Part of a small language model's weights: RMSNorm before each block.
Each number is 128 + 32 x the weight over the matrix's rms, rounded and kept within 0 to 255. Layers, rows and columns count from 0.

# layer 7 MLP down (transposed), 448x128, rms 0.107, rows 73-81, columns 0-127
[[105 118 188 137  93  72 146 167 129  79  94 197  96 166 123 100  91 103 158 135  89 122 132 129 144 165 122 114 184  98 100  98 118 136 100 113  24 117 134 140 147 156 117 163 107 163 112 181 164 130 134 138 110 134 163  96 122 141  92  84 143  56 130  79  91 196 114 144 160 133 105 138  91 145 139  86 120 116 122 116 148  96 139 126 105  90 106 157 110 110  99 151 151 183 156 120 134 154 104 146 116 129  85 103 104 121 116 156 210 132 116 131 130 113  88 153 125 101  92 129 108 124  92 115 171 128 143 185]
 [160 142 120 127 126  99 138  93 160 141 134 150  64 117 170 197 137 118 110 163 159 206 178  85 115  69 130 120 125 191  90 192 118 131  87 162  76 116 146 140 133 127  88 154 146 104 201 160  96 103 168 145 130 115 139 124 146 108 139 197 120 107 108  94 127 135 154 154 123 172 145 146 127 171 151 109 175 105 166 113 104 160 152  87 184 135 147 172 103  79 139  98 132 191  95 148 154 151  83 145 163 125 126  67  87 174 169 135 127 117  92 108  93 115  95 178  99 138 166 168 156  83 135 122 141 144 155 100]
 [133 141 155 163  89 116 129 145 160  91  86 152 126 155 167 128 238 146  66 105 145 132 141 131 111 143 149 128 126 201 134 136 147 124 135 159 128 149 154 165 183 124 128 119  96 105 122 150 118 164 185 118 124 126 142 131 166 147  93 142 102 128 116  86 146 159 131 145  96 114 139  95 167  99 122  76 104 108 112  66 113 111 160 117 129 153 113 169 101 118  86 128  89 109 103 117 152 110 142 141  57 106 129 130 151 107  95 115 101 149 103 116 105  99 131 111 119 186 129 118 101  74 113 160 118 138  66 183]
 [147 119 130  86 115  72 133  88 106 130 156 125  92 126  96 120 124 141 145 130 220 121  98  93 105 184 107 148  92 170 157  89 142 156 126 140 118 132  68  94 156 100  99 148  69  98 152  97 160 118 205 123 182 121  79 143 109 153 106 137 129 148 112 114 100 126 121 129 128 138 116 162 164 130  97 112 157 160 122 109 105 177 115 139 142 153 131 194 161  84 176 104 107 124 113 162  99 140 175 107  79  69 116  95  89  63  63  90  86 142 116 149 126 207 118 112 124 218 178 134 102 125  93 117  93  59  87  87]
 [181 137 157 180 117 173 118 120 138  87 144 100  68  95 144 120 117 100 103 133 117 119 135 100 106 143 129 149 139  40 161 105 132 179 110 144  62 116 158 148 136 110 122 120 138 167 132  94 113 134 114  74 182 121 148 124  83 128 131 189 131 111 101 124 199 123 106 109 109 121 108 198 152  95 116  94 148 134 108 130 131 111  79 140 124  50 109 156 109 137 120  81 127  95 117 160 130 166 165 110  92  96 141 168 127  93  87  93  91 181  97 160  75 117 128 147 195 121  77  79 119 144 157  70 163  56 126  78]
 [153 139 116 147  71 101  90 109  87 143 107 109 106 132 228 126 132 127 122 133 145  68  88  99 111 139 174 113 118 138 152 159 149 186 120 159  65 132 108  99 147 108 117 143 115 113 154 118 119 143 157 206 173 170  53 106 132  96  77 143 171 102  77 173 151 145 111 101 152 133 127  69 104 133  79 107 100 181  99 101 113 137 121 141 192 128 161 135 138 121 105 174 110 181 105 125 131 147 117 174  90  60 105  87 109 191 144 112  88 143 155 153 173 126  74 117 113 145  90  71  82 117 163 152 173  92 120  90]
 [122  81 120 123 112 159 173 141 132 145 138 147 109  71 157 166  92 110 193 214 127 124 158 141 115 163 114 167 107  34 182 106 122 122  96  87 124 108 118  95 114 151  64  99 145 126 121 133  85 124 117 149 102 150  87  83 114  89 195 116 166 153 168 130 115 148 143 178 166 135 152 126 107 104 134 121  95 183 158 156 127 170  98 156 110 122 137 133 123 127 134 110 160 124  95 128 144 157  84 134 133 120  92  90 166  96 117 163 182 162 148 152 136 108 162 195 113  97 163  98 173 144 128 134 133  81 138  45]
 [ 63 106 144 187 142 106 171 177 152 119 135  92 157 172 155 164 131 223 146 143 105 135 115  57 115 146 137 156 110 255 154  76 122 137 140 123 130  84 146 146 151 106 120 121  73 136 103 133 127 150 168 130 129 166 102 151 126 154 110 153 147 164 124 113 114  96 121 137  84  47 112  96  63 107 125  97 194 108 109  88 158 146 136 150 178 117 178  65 126 119 122  72 183 104 129 122 130 138 122 144 136  86 123 167 146 141 130 133 136 151 163  57 130 132 166  74 124 123 123 107 149 130 114 194 140 101 126 129]
 [113 111  74 151 118 128 112 100 136 161 216 152 143 134 132 117 177 111  80 153 132 152 101 162  53 125 120 105 132  26  99 150 133 108  89 155 120 121 150 141 121 151 150 170 168 100 139 156 112 104 122 132 170 128  92 129  66 116 102 156 152 111 160  89 109 166  97  71 120 120 137 148  93 120 122 102 104 118  56  91 102  76 203  70 162  89 140 125 109 125 170 195 232 134 140  85 128  88 123 153 124 127 154 168 144 144 126 155  86  70 122 137 154 150 119 127 142 145  82 179  71 121 121 128 148  80 118 203]]
# layer 7 MLP gate, 448x128, rms 0.132, rows 74-81, columns 0-127
[[ 95 106 103  95 166 111 151  96  88 125  94 106 104 143 100 139 142 109 111  79 107 199 123 154 160 176 114  89 128 121 124 152 119 149  91 168 116 133 132  98 110  98 156 142 135 181 149 153 158  79  87 105 122 176  98 141  65 152 137 166  60 163 151 125 128 161 172  38  65 146 102 107 137 145 133 152 123 114 139  62 153 149 149 133 123 125 160  71 154 119 165 123 164 169 125 193 127 172 137  82 107 152  81 180 140 151 127 140  91 106 205 178 167 163  71  85 146 158 206 101 164 110 138 134 173 144 182 145]
 [125 105  88 150 155 124 122 127 143 182 112 146 162 100 120 186 144 164 113  69 123 119 104 126 219 103 103 139 144 103 123 155 169 103 126 146  54 119 154  92 125 169  80 164 119 171  99 141 154  68  87 155 127 123  89 152 147  74 132 160 128 156  91 117  91 162 187  86 131 119 146 118 159 103 177 209  80 155 143 127 127 138 138 111 104 122 140  92 120 138 144  86 136 115 141 160 145 111 121  99 208  92  96 138 123 126 102 108 133  69 179 133 153 132 129 121 138 132 113 107  85 136 108 139 174 101 159 134]
 [ 73  80 145 116 119 160 125 107 147 173 173 212  71 134 115 157 103 102 156 104 109 143 113 115 118  89  88 150 129 126  75 108 151 137  54 122 110  85 136 203 158 241  96 210 128 131 139  65 101 197 118 137 138 149 118 164 185 122 163 154 189 126  59 145 123 110  94 136 130 129 120 159 114 148 198 158 171 140 109 157 146 135 153 116 200  16 179  81  83 139 100 105  77 129 103 109  98 106 178 187 187  95 174 136 127 190 137 184 138 156 214  94 149 205  75  94 105 104 127 156  76 116 131  58 218  58 243  73]
 [118 164 140  86 145 132 113 116 142 136 130 109  89 138 217 144 161 174 103 134 157 146 110 133 109 128 120 162  80 131 152 174 134 121 105 172 105 149 183  78 141 131 132 163 102  60 128 116 120 142 140 166 120  85 111 108 156 125 200 114 146 110  82 139 123 153 128 152 148 145 105  96 136 143 111 136 135 124 116 164 212 130 132 153 110 102 141  83 151  95 115 114 119 119 145 109 114 131 165 116 150 101 153 182  77 212 157 130  67 155 142 107 156 130 150 107  49 126 112 222  96  70 171 141  75 130 140 104]
 [ 66 160 181 101 111  91 122 110 130 140 152 141 135  61 194 129 123 129  82 124 144  72 169 131 139 125 115 134 124 127 125 113 106 148  41 100  97 182  85  98 147 163 152 127 123 164 111 162 164 210 107 151 112 160 127 153 114  82 161 161 120 122 109 170 124  99 155 145 189 118 111 144 109 185 154 134 141 145 104 125 206 118 120  93 129 114  96 126 153 128  60 131  94  66 137  23  95 115 116 152  98 146 109 126 123 177 136  90 139 125 146  92 151 100 196 107 108 137  85  83 102 165 186  96 146 141 129  76]
 [101 157 115 146 137 131 102  99 142 149 105 109 107 149 151 179 175  96 170 196 137 113 116 116 146 136  79 183 152  98 129 140 119  53 149 174 118 138 168 164 121 141  92 155  83 120  84 112 134  70 116 171  81  91 102 153 156 114 169 122 111 146 110 150 126 182 144  99  99  88 120 230 146 130 103 152 105 139 140 161 112 115 182 158 109 141 139 147 123 114 154 119  99 142 148 126 126 114 110 165  92  96 132 138 109 164 127  97 100 135 185 172  80 138 123 126 167  80 128 128 151 126 141 173 142 141 127 108]
 [114 132 138 101  95 125 130 145 138 193 117  95 138 102 177 187 123  78 131  81 148 146 126 124 176 145 126 127  91  92 114 160 137 105  76 159 112 124 132 108  70  97 136 137 133  84 147 121 152 142 102 108 125 117  41 129 105 130 114 108 143  70 136 101  75 104  94 173 135  94 102 140 115 115 140 150 203 152 143 121 117 142 161 131  94 113 103 131  95 113 174 159 157 108 132 119  99 151 138  90 118 131  79  97 148  84 106 124 174 103  90 148 152 144 106 187 158 148 146  88 170  72 111 124 129 151 113 154]
 [ 91 117 142 115 216 144 112  95  75 122 100 158 149 126 118 176  88 114 149  91 105 110 137  88 115 201  91  79 139 132 216 151 114 214  63 136 132 113 101  84 141 123 132  90 127 130 115 153 167 115 100 148 101 140 125 182  96 122 183 140 143 126 146  67 170 148  81 110  97  97 149 159 128 150 135 139  99 132 173 154 126 130  92 104 107 138 130 131 131 132 123 117 133  78 139 136 139 180 127 148 102  59  70 161 111 158 189 120 144 113 172 150 133 142 110 111 134 159 109 132 108 146  83 126  89 123 114 116]]
# layer 7 MLP up, 448x128, rms 0.116, rows 74-81, columns 0-127
[[142 110  92 172 177 186 115 122 150 136 149 164 145 160 130 115  79  99 168 126 162  87  58 158  86 138 142 178 102 154 142 171 150 204  92 136 121 163 121 104  78 179 157  31 142 159 128 104  98 103 114  95 100 109 114  87 147 172 112 115 153 124 162 126 167 139 143 113 139 138 115 146 171 110 137 135  97 128  74 171  85 118 101  74 135 125 141 108 180 137  77 152 117 103 104 178  80  51 151 154 109 172 120 143  62 121  97 156 165 122 129  93 146 119 131 172 131 140  69 155 119 139 112 130 124 171 132 124]
 [171 140 101 139 105  75 100 149 128 123 112 124 159 172 167 142 144 164  86 104  85 116 104 150 122 161 121 150 122 130  79 196 150 100 123 157 125 106 114 148 161 115  72 147  86 173 118 148 101 133  91 138 127 166 151 142 122  83 140 146 132 133 127 154  76 118 154 126  92 168 151  69 157 120 169 145  88 108 103 134 163  82 119 129 103  87 115 119 147 148  96  93 127 104 126 109 156 121 141 131 143 186 112  76 131  96 104  70 113 115 122 118 137 149 210 159 121 113 130  86 120  98 144 126 165 115 104 125]
 [103  92  98  84 152  79 192 142  86 121 137  92 112 115  79  83 107  92 133 118 128 125 112  86 170 168 186  86 102 119 142  54 183 136 114 140 100 140 155 124 138 116  83 106 122  98 141 148 164 136 138  95  97 101 107 148 151 188 127 150 137 126 137  80  93  75  94 131 147 142 139 111 162 167  63 127  64 132 104 136 134 152 120  71  39 144 196 138 140 121 108 174  81  88 142 129 113 121 103 136  79 149  75 100 122 111 104  83  89  92 131  73  91 124  91 191 114 163 154 112 122 158  49 100  84  95 127 130]
 [134 132  77 165 144  87 146 177 102 155 158 141  93 205 124 140  83 110 112 154  91  80 135  91 164 158 145  86 139 108 168 120 145 100 191  86 128 121 142 184 117 137 142 112 144 142 114 137 151 120 101  79 123 130  80 154 138 134 111 122 155 162 108 149  71 170 130 111 116  91 194 127 139  84 111  95 138 174 153 162  95 118 108 115 118 169 127 202 143  93 195 141 167 141  89 142 149 182 102 121 129 139 140 196 144 122  83 139 130  94 214 140 101  89 110  69 176  84 137 125 174 151 160 105 165  93 187 115]
 [103  89 112 128 140  95  60 129 124 119 116 185 154 168 118 174 173 120 145 131 120  76 102 147  97 175 202  44 129 127 132 114 121 153 133  89 133  88 129 143 162 132 123 145 171 111 115 122 105 153 148 126 170  71 148 140 140 113  87  96  93 115 101 122  56 101 161 127 122 167 129 147 164 165 125  68 125  98 122 129 199 145 137 181 101 108  99 161 105 170 188 117  87  89 163 111 139 154 137 136  99 119 100 171 102 122 141 138 119 166 138  90 187 116 116 103 208 103 137 179 111 171  47 159 109  84 119  74]
 [166 151 118 112 142  91 112 104 136 123 132 121 111 146 129 144 126  67 103  98 127 103 143 124  97 116 143  73  60 158 133  99 155 114 131  99 124 105  85 166  76  98 167 137 114 136  73 108 107 165 152 103 174 101 163 138 134 132  86  48  69 100 131 137 122 116 123 128 107 156 107 111 154 100 119 133 162 100 145 141  78 130 109 183 178 151 105 150 161 102 164 164  89  98 144 142 156 117  94 183 150 137 144  76 130 179 118 232 167 133 101 140 169  91 143 194 112  87 120 117 135 106 150 155 120 116 119 172]
 [112 110 125 136 153 163  78 139 158 157  87 136 139 114 140 116 180  44 155 117  63  83 167  58  83 191  97 170 117 132 107 123 147  76  94  75 142 139 138 105  98  56 163 133 142 136  86 162 119  82 112 153  97 149 136 160  90 147 103 148  95 158  99 116  51 156  85 149 135 103 198 120 142 107 125 133 131 154  76  85  52  93 129 156 122 171 148  88  69 160 152 200 198 105 126 105 102 178  94 105 109 137 106 104 103 115 110 128 143  94 163 103 115 162 148 125 120 138 130  63 123  83 149 117 107 132 125  98]
 [ 84 146 147 153 145 100 150 147 123 109 113 149  73 174 122 141 139 128 151 193 162 161 171 143 143 171 177 146 108 125 132  84 108 107 122  91 154 174 111 126 103 139 133 120 156  86  71 101 133 166 145 128 158 144 168 134 138 120 160 120 171 174  82 117  76 114  73 143 122  96 149 156 131 131  76  64 182 140 198 161 111 189  91 233 128 139  99 159 153  76 153 113 121 118 102  85  87 128 124 186 131 130 148 135  87 129 119 142 151 118 161 140 135 112 149 101  98  97 143 151 160 140 110  34 151 167 161 102]]